config = dict(
    num_hidden_layers=23,
    hidden_size=384,
    num_attention_heads=6,
    num_key_value_heads=2,
    head_dim=64,
    intermediate_size=1536,
    vocab_size=32000,
    hidden_act='tanh_gelu',
    norm='layernorm',
    norm_place='pre',
    norm_eps=1e-06,
    positions='learned',
    qk_norm=False,
    attn_scale=0.125,
    bias='all',
    tie_word_embeddings=True,
    parallel_block=True,
    init='normal',
    init_std_qkv=0.0227,
    init_std_o=0.00335,
    init_std_up=0.0227,
    init_std_down=0.00335,
    init_out_by_depth=True,
    optimizer='soap_variant',
    learning_rate=0.00362,
    beta1=0.95,
    beta2=0.99,
    weight_decay=0.12,
    lr_head=0.00753,
    max_grad_norm=0.5,
    warmup_steps=200,
    schedule='wsd',
    decay_fraction=0.862,
    decay_shape='sqrt',
    final_lr_fraction=0.05,
    batch_tokens=[65536, 131072, 196608],
    max_seq_len=1024,
    doc_mask=True,
    train_tokens=387700000,
    max_steps=3015,
    dataset='wikipedia_en',
)
Each number is 128 + 32 x the weight over its row's rms, rounded and kept within 0 to 255. Layers, rows and columns count from 0. Numbers have three digits each. The size before them is the row's rms in percent of the matrix's.

# layer 13 MLP up, 1536x384, rms 0.116, rows 488-628, columns 240-287
103:102084136113143130165118075115141149148138114067106100116123134161150207173075142140167143078141111140125162129118124132132098088111180120108157
102:083184133068149127133145122111152119133027129148106172127142089158140127128149140189152115122180126122108146100110111153121059113102151134095145
101:130142090125089173127183115105130161097133084090124119123151134137162108134172142162152129142076089182189173121106106119163129086119112164117114
091:128100102063168128080121148153145159108142080130186086168055134150089164088163146163161147143066080124157141153186128175070177160095128171112146
101:095119204141161128131185125171083154096097167071172167091102112114127069098116203128144097164105114119118109064162107095095106120128128141188149
100:138095129130063113104128101049159162117130167093099085139062128148148133148079166158125060117104153130142192117111117122075171100138113187111135
102:087145172151113191106121111160102109108131092109101167158147064117125104071126028079164083124130140154081118172081109107116109140070140159083119
104:100140101127159112138140114094158160186107116080147116129129114124108158086194173048088164130135109105179142084137142128176146167154102141125147
093:109192136135150136062145095072082080151162065142135151130160132054115149111147129121135148201098090133109163107163084115190173075096135125090150
096:165122080202187140091133121099140142130136129084145113193114121169127158124137143148116111155096178074094097149110146104094142175155095114098210
091:129142084214142064117111112128135127046155106074114078168093102134153164109105076185108110135118112172147114078121074129152128121142096129075118
095:100166067123134101037083126132167153154117105100117119147156105129152083067117152159137076143101157195125062128104182156135118111095086140118136
100:116161152182088185099111121117109150154103143149136088122103132087105156161083062143130127160138164175134107112051140152134183139045098150085151
099:186150096193065193160108207135159122123113104144142143127084167113107143172102147173109170106135102089185126134044120127144186138148096125142199
099:103132152103149138108139135127150127152147149138158142147200144130147134146140175101129120164101135177158137144164167114058167156089130112153116
114:130168115037173138073129143100114151138154124069086146046078117091183065145209135115158143129162131154139153126126099091079060143196112142107154
099:111083100153132096084093115156206185134134094075113134155130079175158141160122127151104106185140160100144126087101124160133118073141163128128118
100:161103136166130124086135114095096108051136148176176117129118125077117074105067103140164149104126127118160209101156106109139167145082129030100136
101:104103145073109121106142120095118104157129147137130098084146118155101098151084122150134177147150101149078121167157155150134182115141120088122121
095:097162096194134055139152165145093152164159156129099042111159171138139122149135102101103097129140118152105133103166097165147129149141089091145116
101:059082101131185173079184152131136151072065172146116146080128117189109083092115102159149163139180113152104150105125158126156101084149095169168163
094:143141111098119115099124111084089154172197176155141134109151115208157144074103126136148131137095136125135156127198125109129207106144087146140113
111:108162088107057134165111095109184131184143203167121131085125195123118145128083172088144075082125123124106093115180135083137142134119121093115125
092:124142115125058135090134123080139180151128129159089160164128114079136143123128134118158116125214106103166075113097084148098153106147123134153112
111:149157103178098068087081100132115093134060126125149117110123166159164131136168127106159130120094080125116107130049106118137097173117153127115189
096:159104139186184111148126155142115086111175174156126118121144140117129109108115078185072089119151162104143137129094128104125133139140093195180143
098:140131130141114143119175140108145145129133162132118178126157127103177143107160159153148095099135186117163109089190076173137136177080099159159094
096:088107114173134122128140191125099134134174123144123087124190159120040098154113141102143131109134096131130059142167100114106170092120058141100150
094:136121102095101142110133125166091129179131092156148124125182127097127134097117129217144156138127108153123151125088042197152191144217118189157137
104:104127123135139159112145121135127153139119157084201185126155163148132140119103129118113126130176128158099080151127133124173135135110108172191053
106:119115127069100164147097085133135107136124131092154136075097082163121119177130127111156142152098103194125165133194138113113145159147160170162114
091:130156124141159113107128088146087123157093129112168127135101111151098188154094094105107220153108150140122150056163062121144124125164105117103146
097:100098143106162200149119182098119106123148052077108121195070121143094167120116113147169120078071114118142202123121149100212189105109110092139131
104:095144199159129179090095173081112121138086090123170106127238162101125070140205173123116121157096145181141125128133078193129203086112099136164133
095:142157125147067104091090124114133141078110182149079164099148100179159137116140160130108137184091089148149124163132143125111083159154170085056081
091:162121099172160115148167137090209112148141189190135073126106157043083097174085191127110124134133109081117130212153093098085108129133152130156144
092:122117153081134146101110065159179066130086105122128076148096136203166132165156062115082080101117165164086159142149099131159142133151108057143190
104:129169185145176127137133133131134158152147147137138097146130083110131136076202165128166111108133056167125140123105171140165136131147114097164101
108:155100105129121135096145176108114148102133162176143141161122095106134152128089161187146177122097164128103128115164124169116166034100092056080131
095:102143176076126119128133050107111130188106111119158106118125114154112110090138130107146117106109114150174100123106109134095101145196115159104144
090:138124089161117124131158143162079119113140123228114180124102122108138137149109068146163102125128175117120145105098115126112184147122125135152175
103:150115135085182094080141135115160169168130107111122199101116076107100032167119085135154166106142141137114125121167131115123174139075081157065184
097:145179144107120045142097163100111133116191154148165167185129107129120143102134113116123184114112151145166105142159159131072119138131092149137117
107:158085086123141137104099117143100113162167074038132226149147159143123191149076196157200189131111105081136151125115126163127137170114117134166176
102:105108073140102091154104120134122110137130152090140062128106150096122176100080115092122130150151124117120111101140141124171113157056148144241125
096:125154135142074172182130070092133143108175152125133105107136149139135106125134149115187073174126094103091136148195185147107117168164156081144139
101:133145118082173116090132061145126167156136144160138123068146122202057167119131053109072123112107059081128065101067065126091095115103083156126061
092:088121069072149133131108096122141123150150144049132162159116142114160085123157143097156081086084152142129108043150177139176184176093109108160139
095:129132148158112141171120140066103121138141125119152113074140184134121151087090147142171152142156162130130077143122165110181126146098165135123102
101:189082145117072107077081162115126140160169100124122088126139168125173086103131136145138147194117154091110160110112094144081120163117089095090148
101:135129063134131068097133122053154086137144109176129161085135153102198138096163143182161121146065142131066140110139147166116151171094119180171114
103:096109073113157118126106146216112100090190100104170053093108122139081136091112174155077181147092103089128134093167147114135160114148169115100079
107:093112116155135097155127083150136149150092180156178153089130154130131131124169138146130092105161114123114084024116171149080174133112103169182110
099:131107127120179152159097105076117167106163086046159161142108137103156104132189120161198118124100055112154112141153186178144211155174084172120183
102:089087146104203146106146116094104111099116155081105139094087150085166072168148160184148103056159129122133188112122153145135195107093094163115117
102:098041158119153134157097160124179164138131120138103196101134165129124135138155138135170097178168196169061125178142108124076116119088163104123126
099:148142057102104126087159128115122121094187180107131138174124146182081097121096090159158112104100072202088174133078137126139085207115112079142146
105:115120132051126138132146096128074091124115113105149120141145028153156115109147175167109126135110103072145159150112111199113117084151045133118121
091:150136117088106179122082189110085116153116115092142144144170198136100124185131144045153091133135084096098081084116157114197121090206074078144080
099:098103127107202146155182101120132136131138117144143175160123070124151119092130102092073153167133145119099107181088179105123162169114148160123134
101:064077136087091115122107102214103117149147199155102124123104128109135141199072153108138129102113098143191121162104142134147118127097132082133096
105:081091117133078093131126155145128154168148135151085133114094075137088120090141116146144040122163151127079179072108179119144138104117139161088094
112:116108148130099094128119077102082092133066110097161144171124120044096078110095152120158130155140170137125161157101133118122173081158175092093106
103:116068078107107113136136069108116165120105178105085150090095161068113119110091105143071163158088103191133091194161138137118176125098099093156137
096:156148107132190119131114116125145099105163127148111178086108123119072122123117198098163132134128143119117132130118117075164112070155161113115141
092:113103117086118153155121099108090144182135175081098119142157128141135178145085157110162109127153192095107131197121120163215187130161098115133146
104:151115143130168122185143138139130110122097149104153116123140118067133154087146151171114093078157114139094172082136115164103100171177096122188141
098:114117119130099155138082117108171103132035062105128126141084194145170112103091164081039147129116137055124138131159123151150140154108121161161156
089:064082155132118120150165139152135147142137082200115126159150104150143080117149103143132052136145140181078216180113079094149153126171146099123066
105:145084180101170157125134099117124104120136130108124159124036143108129098110132097092164097117088133069145097225167154120120201087139175177142126
096:072143073137137114110150175136128135068174171107130056108122112095107178180112130115138129163096096087146120120123145154161149172144141136118152
110:089122126102169091126146063096088159152133125084137177117155119089092150106146087118125142097087108142147151127133116143144172144154102086122040
102:100109145156171154146137139194124145112122134203081067153160144146065169143156106146144153164159136082175094139148141099166164147119159147195107
099:091166136151167153083165109161132133092132070094122129157139128158123109091106160077155057166124121118076100121130161073128133109123144080135156
096:127111116148134133100162110144118192177120120129101115149097129164118082154131162124179081094127158117145127080123180165107160131120165133200170
098:115102198093153152055101122164146124126067151135167057133136137155148168130086168135146122142129113169110119208069144152093130096094117177112112
094:080093122128081081111142123081143089122122127099121131089141125144142108195179156141144123134138062119151101141092104116094065158174138132155096
102:072108117187131178117149144130107128202152171135161122108125100114113137118126141115110127156140075123139148116114152158155156101141101086104082
100:114064172148109120111074113120117093134127113202117116120103125209143105136132118116091127112090128178135137182112087121105102097134098151116117
103:119055122122103107093153070069101136104070118088085162136120098125129122140171156129103105187129223151107199153141130162155095182109180111156153
096:168134161117178157099154147130129171090110106142048131169106083166164156166123062152205155126087132081114118201139143195124176136123155147143127
088:106105100090147106146150149179199082193119143154165148161165140177089120155121171188140128130176145103174136090132108148113112121128142105163158
091:122101128116096133129093151032102121108093136120097132016184116114180169182180102087065164118083125111167113124045180128081144128194086155111136
098:143133132143163106114139119110139150038077092113159148163177129155101084097105148170122102183139111083107117098141110103133133092135102117134142
091:089114134170155095098121123111103093097102128175119099090121094074131127106132156155140147147108163143119111167182131131120063108085099173112127
103:168173162135145108087138092106109176143150099219121102138156103130098120152083148120093128172142071139158108140135159168084130142117104061127141
095:121102126144090131119074138186069153206185141110091139146149121108156195140095112151158163115124145123141153149172142129126117120126113127160140
098:164162112105107116165116087120141171136141143129155094052138080139182114187145131093150121151159122085093189163120161138161103126130108202091128
087:124117103115130126112143097166100081142133094159136112122126139149072130102074060130079162169115234149125112118051122123145163144115093097124160
095:084167180092181126163152127130083198143051089071112148190151155139160177136132133129149077113119111151151120179149108126135158099175157128187199
094:122146093145108104133112109158107137162140115155114115099128110140098137178121131135145187121108134049109128171130131108102121164162151131120132
106:075175171156093141092143114173071178112165123166120053120132155132140145140095126118124095156150147167109153165085136127189177162143182148151149
098:105121097192121118111159146126132197156148065127104124135121157131139070115165147186154138099133103106109154159180095159092143098091188117165114
092:162136135085129106143157127119098134144143134147143086116156147149109146114148159150171133179151131118114116137151133121113141134156117193145130
101:104116105143128123085114080099090031108183227139078105143075103089163147081124145104144155135092087151201183181105155092152123169123108106119143
094:132233103144152159128118120106089111162108175185118101125071094167123108149130109157131117163137106176172176115176143128124138148143129151091146
095:129193101095166142132058102073074141134070112112119114163068166115179158106153098126110091105136124095145156192172114161121176112125175157114092
090:106092110112089113193125105103155122101112058152086060149131174083138130181121114112123105071100094106090134113068150174163145105145124109128179
114:120121163162130135154134122147142093112161128133110095096085151181122153084107171142137095142113150114178104116108094055141128135173144128186193
094:133126140113129080112099101067109143085104171130067109068111117117187127114140179140156137116175087132128128126140101126207150132102162124106090
093:141143133182140106099097159155137160117133114074161164103145168098133121110165138097160130141190153128183119135095097190120061093110101218101073
095:071094114134084128120123137128166114142117139137137117135185080089140148116166135127142078183137198119175131172106159141069186099094147175103108
098:163149115130090110113114121131176105171157023164094111155135139201150128112116141151135121097096146111119135113119139130118125112109140143124111
100:156133094093097200114117170149066138127117170125135174137104136136151111119049174117125090090180093102131132131099078146161146066131115111103172
100:134045184105180167132104145114082070105114115125100129078163121127118184115148122183170102069095132110114077144097069114124136114161100148131129
096:101127118173093151138077126140083109128099160152122072163071131166139057093100143163111103086140154124131060095189132121104113132095124103147087
103:121142159169129149135099090093115145135136078125134092154154139155104101135094194119194109112186105110156180168090113120092096100173075130166155
100:155136158124154141097109099194136185165122120142090090084197154072122107193144103105122104173155135125150136143106129163137096080104137167111130
092:136140125129150153152059092088155124158140071123148102132139113137149183090123106128126172123139129120121180152110152233150124180208101107143118
093:116127135119158116132179164130084124134088116124145171105097161100178100152100155099143124131087154069134150198168082071105135158113106082179144
097:118175193120151085141110111137133132154093142148157145153101116109115103155202138106046109119136189185133101073042096033151162103161123189140109
103:168182157098098137137157169159176185088129160108150157076089172116061060146112154099113125153095107094067120158086163089201111159131124122098097
095:134138151086091177007122098134158170111114150113123125129095104112104114123193140167090129100105120057131148152180139120129146107137121217123129
102:155109163130110110171113013180147126146192162114157110197127134101197203142184099099159128152161093129181154109134146154132135076200137101157141
098:170120138078166164079134124123138157075109075147134148140128124140090014148122142082149141130120159164059121167148146110163130155087135126109122
098:148079180125124161155141170124105135092155150102137179088108114142109142148128094140149136218103092132109126106181115144195124128118130143126126
104:189169146151141112098121137121154111155137206159153126152116080128159105091129100160100117139149165120150133109182137153106147159138106159102141
095:129125089144102125105085062143115155125117128129121148139125131150125128139182174147101153137089112150107113141095134102103125060129097092193187
103:150080096087196092046065116097133115152138098100133138097083154139150133107097138082136093141124096158172134156213096073149120202150104074127109
091:106104127136138117129102091160085121104093136149165135145143224129086129167168061128163153133116181155231139146115155158101164152137072156137148
100:103154160057132147174158144053128056119153084171100126102113145105107155125170105140137115167136114112178137159143130159161108108050160143179119
095:164097169076100164129086131094095076138146095149095090098103113174138108085095131110108163103127062136110171172159103174065151118180122167153128
113:147132138097129146110111146132026142092112128140148126144120181134126184124043170092108142137154076160098094148132112125156146122140149149143144
095:164131159036111156127123147090160102123170141116147070096129088161149143078193080174135111123137162128112130097118145182115187151154126091180088
105:080120184124119170150128094108157122138169160156168148147152103239113135227173107162121135118146123127130112113161100124127187115070124101132113
112:115103145162131101092076093177143057126073123060107093083091150124169143172138119150192127092090115138093095150153202203145161155128098074115118
094:070132155085128077114162115143113168131108161147132130170104167154132153143093121119158093181121141129174087134087139126109087121085195105132149
096:151117055097087098127156152114168136149149154123138166062087156181114094117157136126116122105154151178153049103107195141124157071110105120099130
098:123096117143108113144113149122101124091132121146144139157176154180134097100136075125155148155233111142131112158131129106143160166137098166125116
098:078187135141156098193139080157135154107104092118193118156166125091114129128124143154088125162107148107111134146108169084133109117148126158149082
107:098063113109116147142105088114087106073153138150180221147116133116174142172130179146112119104175103117119156144157114077111138135113088063198142
099:105128139112116166112076110156094166163070124130119144120023128134123121084105161097174074138132167096127183102125159157176165081128140114138118
095:113168092162137133111133180096135100110055072173146143109105141107105110090103107140144122106120123157110149114138123070097041155119152173128132
101:064131150160149129112138158162068157150185135103137210095135124180184160177132101138084133140164096072154162097076103127081155158098087097127093
105:023112122075211092168160156118091126111134145128152134109179100088189112136169152146144124170123167114122151155179131119145132219123169127084139
089:106148161073129126128140133151098092076107121152153117138159134132167123106131134138101137125136083079111137126194081126195163078176148105171149
095:144142125155142133084108157094148124164108055084129130115109124121104119090086086103101151112130108015141156114159187124069133132086123112123163
102:147187131065105080117103152108076136123115143164126142101111082092137118151124149188135122118119161150116146064146120125142127150178129167121135
105:089112139162148141137141072111143075151105128113125143034130102142100102068118145132100099098101146140051099120168150184107044161123132105134146
099:118099081175143178076105097155113150111143126070087117098126071079111143083112080111136103135110124139151159103119117107149154147147110135092112
105:069108100076204096125141119116155105109093175103081136100131148070140168160093100116201110149178104132067139085094105159118038122130144133083135
# layer 13 MLP down (transposed), 1536x384, rms 0.117, rows 488-628, columns 240-287
105:082137099056046080150111115099087095174130080075149113124062119092096087183115103121062116090084145117110149134153152168129136119108142114168108
102:100160113136125155219119133090148093112121127099121168149099123143142111126123141096151096098079092097144087095099163086147118086141054185114029
105:152117135095141104132139141157097125095175093126048201108151173133166156145095152107138126112132129067154109136112130135093163139093165152080066
095:159131135138133162100139047147067088126077117095163084115117093125196115087106102172099142119092135085085042158049175108132080112072080104171067
112:101134183117080141138163115152113139134094156146170161089079126154147108146153135153126115126163099089126164131140171112109156160127124079144127
103:152105105109125157188137121115122094115160148143157159095131153103142121161092142159200116105146124109117118092150136125160108140125108164104131
101:105139089090108115143135093126193065149070108138186103109119182109089164138178151105101106115116119166139119116184186165144143117175108119125202
094:161092132135158108101104131102048137113052126088099084119136137135078134140134104141104158080099136120109099117142125078198113155066126175129112
097:101112136152066095095071155089090131124150138165103083137149107122139157186108139115085156103140118152078077132125151103117148130096208127113117
095:128097140075068164125140133162092111166144102204176150076161082150148096121086110105066065107153130175201181160143144143108140174100116124108177
087:121162119114100117105138130121089116137129175132070109087097191166095138135166129093138118152071077111052097178105144150109125108099159071150064
098:078110132158143107122116116091171199073165098187136129089130152188056031114095103100100113115126143109126130120122094136059163178133171129119138
108:133128133142149092156142121203187170150114135130116160093132124121150134129095118070129057108171159117079069143141110129062106131170053159104081
104:102117170098134107107152151124147218097072131126083119068116120172113097129133096195123123130094143135122186109145123104156124142157127033127090
094:138163137129079124101133107139085090113128111117101123136152156142120102126114152063075148126147063084099135129156136146165169142175170155156104
110:112111109102076113137119118105120121123118134138084126138116140147111139103122088098125128078156103113170164114166106173104143065131081113144128
094:137150088117077116119154172041137100126115120092089091075103114194080110123156139057137073108113123131124111110135091129104120125126125127136112
099:154107130130127088133118071149175205140141110084163159127116096169134186160129178158108059117087115159122103145104111169093079158196119221159152
097:108172166103148156138130129142127124139115099123142110147139178085199157111108151074143153133126079176139150130119085148124131167072143098094101
095:117105213106109130102066139100141133146159148123136122151109100125117113144133117104155116137130099065139091110159151144089154121157150138090102
097:172161105176137047113127113153101080073101159074143123161209110101148096120176085111132127144099106125195051108104076143104136092125133145088131
102:173084146118121146123128103145137111163105117105178131099095139074110175120134158114213159106148115118093098128137087095067127085113147110144068
124:108208134097113115124172128132122109161122116187125110093195094127102152143086156104116129065080080060112105150130171105145138092156148081108031
094:060130076122147121124121150118099143116119147183180103168111131114113165138062107139126148089168110125160125162152164130142106122105116142107144
111:190150120154070081091147122121109147141122107136146159069141090114134110106134073131139143109127167098075122175147150074123148203119076169137088
095:117124060081129149163131183182107136090137082114125122103136130079110120119119144106151140136149102143165144111101105133151097115122139078093062
093:076119141124079100191147127092106123139113116126141153162164140201102145119130118065126141154136143129176142199086149070105133089177113073142146
096:127132145175087082152117203159101144102057091109169091116158135122168107149087138086117102107044156130132123080117120084104133104133107046083138
097:112098074031117123125127106116107150175111137163151097165128035163122046113156146087127137177137189161128145138108178154098116101071160136185099
098:106144145112132064086132126155189119115118099141113130103115101140139129134123122132102085128110178073089140072168170154148111066192181116135154
098:152089137103100127159112119129117117128149105138113144100116120188059131152146072140103138071158205159136122169132135197071102170135191169104084
093:141154155080123123192084137110114132093024123144086130092084065103149086106121020086139101128126127111109181111135161114143153129096171055108064
101:198099091141121152138136091083085125121093116124079134114152070142127094120109092053137085131090153105084130108124122131119118113102106163093183
101:105130135083125179102148148142137177129137144170202214106131117046145140139140163095055125183133142073194158136148130188095100193143073099126117
098:058109128095105086084140111123142145109131140059173091169116096150139137073173155136212062149159110128142051147159094163088089123099109091118078
093:137128131083130132138093114162072156118120100054118150144089104166153143055121079128197132052072081133121139102086146170080177058102134091135130
097:111161093101130094131121167129097127157156124134182124140112120093083174110130102123137119161136124186082094085151137099143167102107145223118090
103:155128082098157152139110100118174110105143126127124157198159148123131126140101098175122080131129112115157152135120100119119137132113107115108159
106:166175126114065084106139114109124167123100100099083147097145068115081097096190093130107075106121115116141099098179047180173095162109114123136169
103:162144158145151126138105145107084112107127122099074074097125118127138191156122159112166104130108187153121162084121128184110149136100144129135103
093:169080114123140161068088117175097169155136119115087187097165039084126143031137109125086103115139110086127108095149119044137132153210100148131077
102:109139114093080144203150148114129096178111102111101078134154132113144081118127121053085210092153108085128098144102097150117125132107070111103132
102:139146128154164156165129161211106109110167194142160102135136119178151074138105154150145074131111097105086151149134085152186194100108131090194074
109:143149118113079157155118136142116084138164168040151069141165106146075106087145155157152132123146104103148111134136184042122112186118092085057011
103:084153124082125169096148138119119115145196083149056184150127047131110097080130141131111103174125122128082150106147132132120117117153121124084082
100:157149143119082156104124077094087055102160153063146033139126138077131110141107112095165168068132138121091107156129134160159120085164123182160088
098:107116059181093094134070153096174130109109139159122171103166045021109150083165085137114074116086114127161086113133141151067189077165049131149096
094:159092114113095113135165109174108130132128116122123104152130107132083118093111047125091094138147069154112162148099127116061125138066149141080155
105:071162081087161120106130136110116092125131099123133154147077161130139130117122114070076087172151117065120107171111128125138110079124108159141065
097:169117099103105122162119099049044073158153154089192069065148138102117089090145138143091130106157135099094097132103173155167137101160153169155204
102:166153164165097072162171101120101115153186131119115176170146132096153127168139150179099115138162094152112098086160114167138135095096095143073174
094:103186187119085141104134146081135084170159132143096074106127106157141140166153071132125170122143148122130160195143146174095143111112105092122204
108:182100108108131134180124148116138133153178152140062068128087077184114045127121086171142107082127105084135183150124072092134161090070136099125183
105:098144142125177117151134130182126178131113124090113192134125082165144114083140129168141112076139130133132120121111185147183161135119103113140127
102:071101115181101124146138092188172112151127158110118128086131131187148130125137085058091156154103114123159111139144136135117077122093096108089145
097:107152126118159093167153106175133123133106147075119074158106190151139095156117156130104075164125109153131120118094083113141100155141088081093165
096:062125154167177168114129152131108119136102121164136136106090094068142154093060145089143126115171157102119107149128119139087074061091132113051145
101:090171163068178092146125084137136091101116045113121160130108073078118081102172075167133106140125101148115091148108060161149121063158120122087068
097:139148070139154109102157139109111072067145192241111141119144116086087169145098108116138067091121147055085149143097154115097145134152095155124131
093:066125121147100089132113143113084085151078152083142093131127178133109166075110088078129151095166129074109129124156118166130188111126157096084081
101:165067149122118170100092142134096102122113125133155117180099141133054113126119145113143059129112125071108110220200094121147154150142154190044113
094:098169131100137140170133158139073117106144178150135160121092098079128104134144090125057144099099202094114195131144127112139101126067109113111146
100:150130096156161126097084119171166159106151151146115093113143166212108171143093124114135114102102108113129111084162099106139126135146119133193121
094:140171147120168196150090076078173129121153053162149138094138134135162104115158118066176093110152178082135159103091103168074132127176150127082163
096:121118128068092070153171087067086119120107116096113152138140129091175159134114121138086126184122075143148119141134148121148127084099107150068058
091:175167169158112154125105064150151181127097112109075138092128107150185107102171134094142102159081155124089171109163137076103119168070190153147105
107:115233180090102110157138118115083096129178086103119121120158048166073155141090110147080150132121153142163107141148115134145100216061138126135090
102:139139118125066113110062098126083174136132160118126091075074132122127139131107128068138124168162087164128128120138151133089149048094107150112163
092:160115081178197166108125170137167093164098148158087145144092087128116129112157146074096046102153159188106110123144124172157143100129088129143151
093:170113108094131153102112122104083154066062075102101134111163141077143126102109098182151160081124110177126086091054117127104071146127116137100137
095:129110094168118147056095101139133147154104152119111130111153159104194121163188100069105113080133124147063105153113166064104128117226109102103212
113:101129134117157140087124149153070085142163139114090130112165065125041124107137113111133124164152085156087020136110127128061081055121118117149012
108:154129131136136186215106179113116092105110162151103065109130093115119090134134112090118131114143151112137115121091131072143106156139145114150010
102:163124122067073119130138165118126183126169102101147110161158182165170157070109148082144073128165079107143134078136131160112148151150086079132135
097:086156144084126158176089204127141115143140116148138089120159152116127091041132076159130142154144112105145133144154118147034203182114181170097088
104:136066135144130094129140163118122174117157168139105166165122181126082094121127104155142131155073164173145034185160100101179132088135124105086158
091:143139046164119144111154139129086157164165135093165112096183125106172162145072106127144124128172121121148096163154100095082113140105114122111056
117:135155087092153140140153135124064119141157101137184111149155098173094167129070135109113120089120140135111145103132093148110124148091136132153027
102:116100146115142170224155149128120148146126129130173175153137130146106125138085099153137131103109134142144144110102129141092137168136180087120063
097:142104087123106091145147117134113140068113162147124111145164096102085142138118067149108134138079135082133048150109162152162127076099151145113146
100:106113094122080128128126088114068128114108178137137123172070109078107145084145176118126102119150117117082100175151173069096169138140138093144144
093:136128168160137117160109168096113107112105076146144152126171125072111154127108102152152126136138132080126108164122151065175169158138187083145103
097:133098088148127118112173112174129119180081134156120104087073084146091159121122113114093178107124089132091127124129112121056090085162098069113088
102:173108129140143105120150172132098100096085129134171147191093137115088088103119161125165129163100164139184110137130130116149126093125113128133174
094:084116118105046161115149172123130165148113185107100107098141110137107142175132089099138179127164133149211108101161161070142132120140124118142139
100:113144126147069117127165068169129126085121146067146075160104192127116093134131103171111061128107123121144164106153084150117173093118116137104118
098:119142139117101163108154148101128189082125186137151133156106134154108094117155082108122182092086076088138135100130125068126173120102168152125083
109:124136153126084118102100097144132117110184088155127210104160070088101129130120176160134107107148068096138064140118162088104134096111124111160101
089:131083133106113131117141178116140132119116170120156129068184174134135137143144095159200155052107087128150098087138139056126123141098159117114081
090:106111163125117132102185144093165130114107174212152127084120129162152094144157138115201093111154143123123125173106085124120125169094092078166061
099:129057116048151083146148101134112157040187115089134160123109137127070143131192118122103120095183145127074054179145169152151114126171115134149097
111:093127122155163119120134144147167131129082113131117126062134156139145124203096129120097112136164139147135178111140184153085119104090105039139083
099:157084098093106121101094087117071103091121153155145108144117112203081161101042125126113113097149123142133098068062134123158107140078148116124058
098:120139118157050150128137147114181136143126158152116134185088135140102145140106096094135144157111151163144138115110070174162165071088108152091083
097:190146140107121149154173185166183158169123080148086152120180154112076155179113131108128127125119155073058093108132142091211132068146110190152121
096:084122142144177113172094057140081125143164121116158097152102117170134167131114182113141145116113103120102109154156133143078108111107116081192070
096:112155089134133124119167157095151116156111163119133134091117079073116174104062099111155148119143132183159106137048118121175139112123147112136064
095:136145140089192177075061146115134089122108127094139129116113131119144124127108092143099170107131119114110075075148124148101129125132108164140115
120:169099158150080119174143095145145084133069125133100159165139122140180109124041141153141057124159137118123098086150149126117129082169137075103141
103:097179097132189088160168074154127172118098183096135070108134097064132149128097145147143108141120173092134131107200103141194075129093157119119031
101:159203150105054110114142180158077086204117110189149092065145141091139127115066062087137097136131140067089114115136081079098113165117158108136059
096:140203159077122105148158108134157189136146117073187109107067152134155018174099113123141121169121085129119077153119168124084091115100117126089018
098:110081154116131170117094106110149136102189079072206115080200158109086095136063036139144092133092102132068074132134123089097082053108123122102170
100:099103137081136111053153127183134110134170106101138107145166146151095111123094109069205134126065125146128081135160199107132113166133125100220111
099:091114084078131106128113132127170188145146147162178141156137114115103117134124133132118145098147122140110086081175136163094160104124113125135015
095:133107087152194118140135173134116146115107077111109132100143176091089144130088150113131141117146105091109135136130102137172139074098161129140111
099:143130080060134091175142118141117051169086110100109146107078145118099135141155091111098105125103114130123104095131129159097102129084110121079074
101:155053193123148155145090140185152161070064096093111106099173132178143095099130164146162129132127096127102153161118071103233161131137163132107144
100:164167148140104096119117121111156098111087147100144107150139099140139126090095143115160135098126045072147153155110107135147162097138090166139123
097:183122177132154149109065090166129106143156149130181084112095089080173112094189191161172139081132119179165085147143120141128121063123114124124128
095:124131132125086131111142161101119111164192141138141143039131186146013099102174084160138162086076085134128132136136132100104106140128161099173045
102:191127084146159111164099111127132067191167136128152059140148137113125188101163112128149120158147109133070114134084081115165157100112148110104157
103:111179137149143130121158081135133084119089134139098129138110097087131139137142174089099072070038090163084139225135166146154177094142138096144069
107:119106073190156117112075096026165136127055101162145127162081120136126102114155071133130161153113076158141132101159164146111141132159121142173120
092:148112125243074137154161103156151107175164111081114158126138181133130115096109127134139159106086116095136103084121121157133158161117124145078084
098:116133096111152049134121132181090090146147107115182222138140079131080084124065091122101139131147130173100093106053142110041051138162157085161083
102:116133095150163115100135140145129133103131148045136069085171143136160103086140165181142126178116023061104185131103096135103112127156140142095158
089:131091153123153165123185154109161099143153167105111097102087101086158166089118076156179120068125137127123130159133129142180108149123130157089135
099:079108105126125128199155152061159162129159072115136171074097145113182077144127169146174130130085136097110146068158124129121123168093143103171057
102:152126091089099105124149142115114132142120150152161182055113084121092122096132162109109102093144139130191083144108153099080129046079084125118105
089:115077125157113108090158170167125097089089118089152092102182080087153093156179124104101120053119122112087134123159079090048123100186103130128104
102:140177126141140155162076085135139063162084144096118142162080095064106136149132091139142152114104122158130138109160097142077175123080148116081141
098:128139176143088085096105127176152124158131053132133160177112105099095121147116133164087097126126137154145104124084149171142161069136095114078131
087:079167078195141156126123139139110123165068145058135137098167092077118094134143138186149151114118081067107093138095135099122105095182166131167147
107:181100111141055097103151122152137125118127070115132107123135119096142132098070174122127168123134074196124149124113130083127114144122094150158177
117:131093149094150166095100137125138096184126080100070131062124101166134122105101105125133131133124120118157181163144124159177101148104136096112130
092:194133122105127157143082150153124143173168125124108055113131077134165072207150165152161212137136174086094092080089164115164088119165142085120092
095:214146135139141156145112140129180097165097115196061093118102102143117145126062156111124136063079112115116129180171024130098192147123116129110093
099:112101102157134059159086135117134123120094152162101088130094195093139137115130082094164105130089154175134101139109051124144126109134117157112103
095:113026159101118129100157131151135143125180143136085099094135109160098122093117168129154144129207089153103189123163089137128162144021134155176060
097:069145110065059161142066130120095108173111140147100160096139114094133087136099100153129178114127117117181135137129078143134101010159172129105101
102:133076134106140131167156186139204052157137095095101101152126152113140088158095114113123155122138075155163104152133061194127132129128103125158066
097:147152141168141108190132145102063148141166089096138129024105084073144143129141104118141202115119122104105132155168089118095110134114114096104061
104:121143128091119159157136130172139063133104157106110121103104131093098161183068071087159213090093153136119177122076076102140078143142105056127056
096:051137133159108119126128115096104139127126080117135120120157147153113107104147103131125122150086151124137140078127082097145142060123151088103081
095:129158106099147101115090128129130162116133172136129145078091148113061127083096105152091122133150183203128070115117087144096124091137070123189071
090:129106146120146176103146124128115111137151164150114160137091134139158129136088104144128152124103113106161142155109123143174190171095125133101073
101:091150114125116125080136096151149122148085157152107136133145139148122012147147119101100067101172136125182147142139116115167110089165165123081100
099:163162106110120159183129130119139153087142104108146153121116104137067138146141158158133112137157157144082192129160126048147126159144084108103209
095:181148160067041102146136148085102151068118119164080146111119167150033063143143175168143115118164126111147091121093113174098120138099155065184113
103:182081141075120111166120174131125117142083112089092155131096078089070105134121143164183123095121100133135114141148136103120140036093124115109114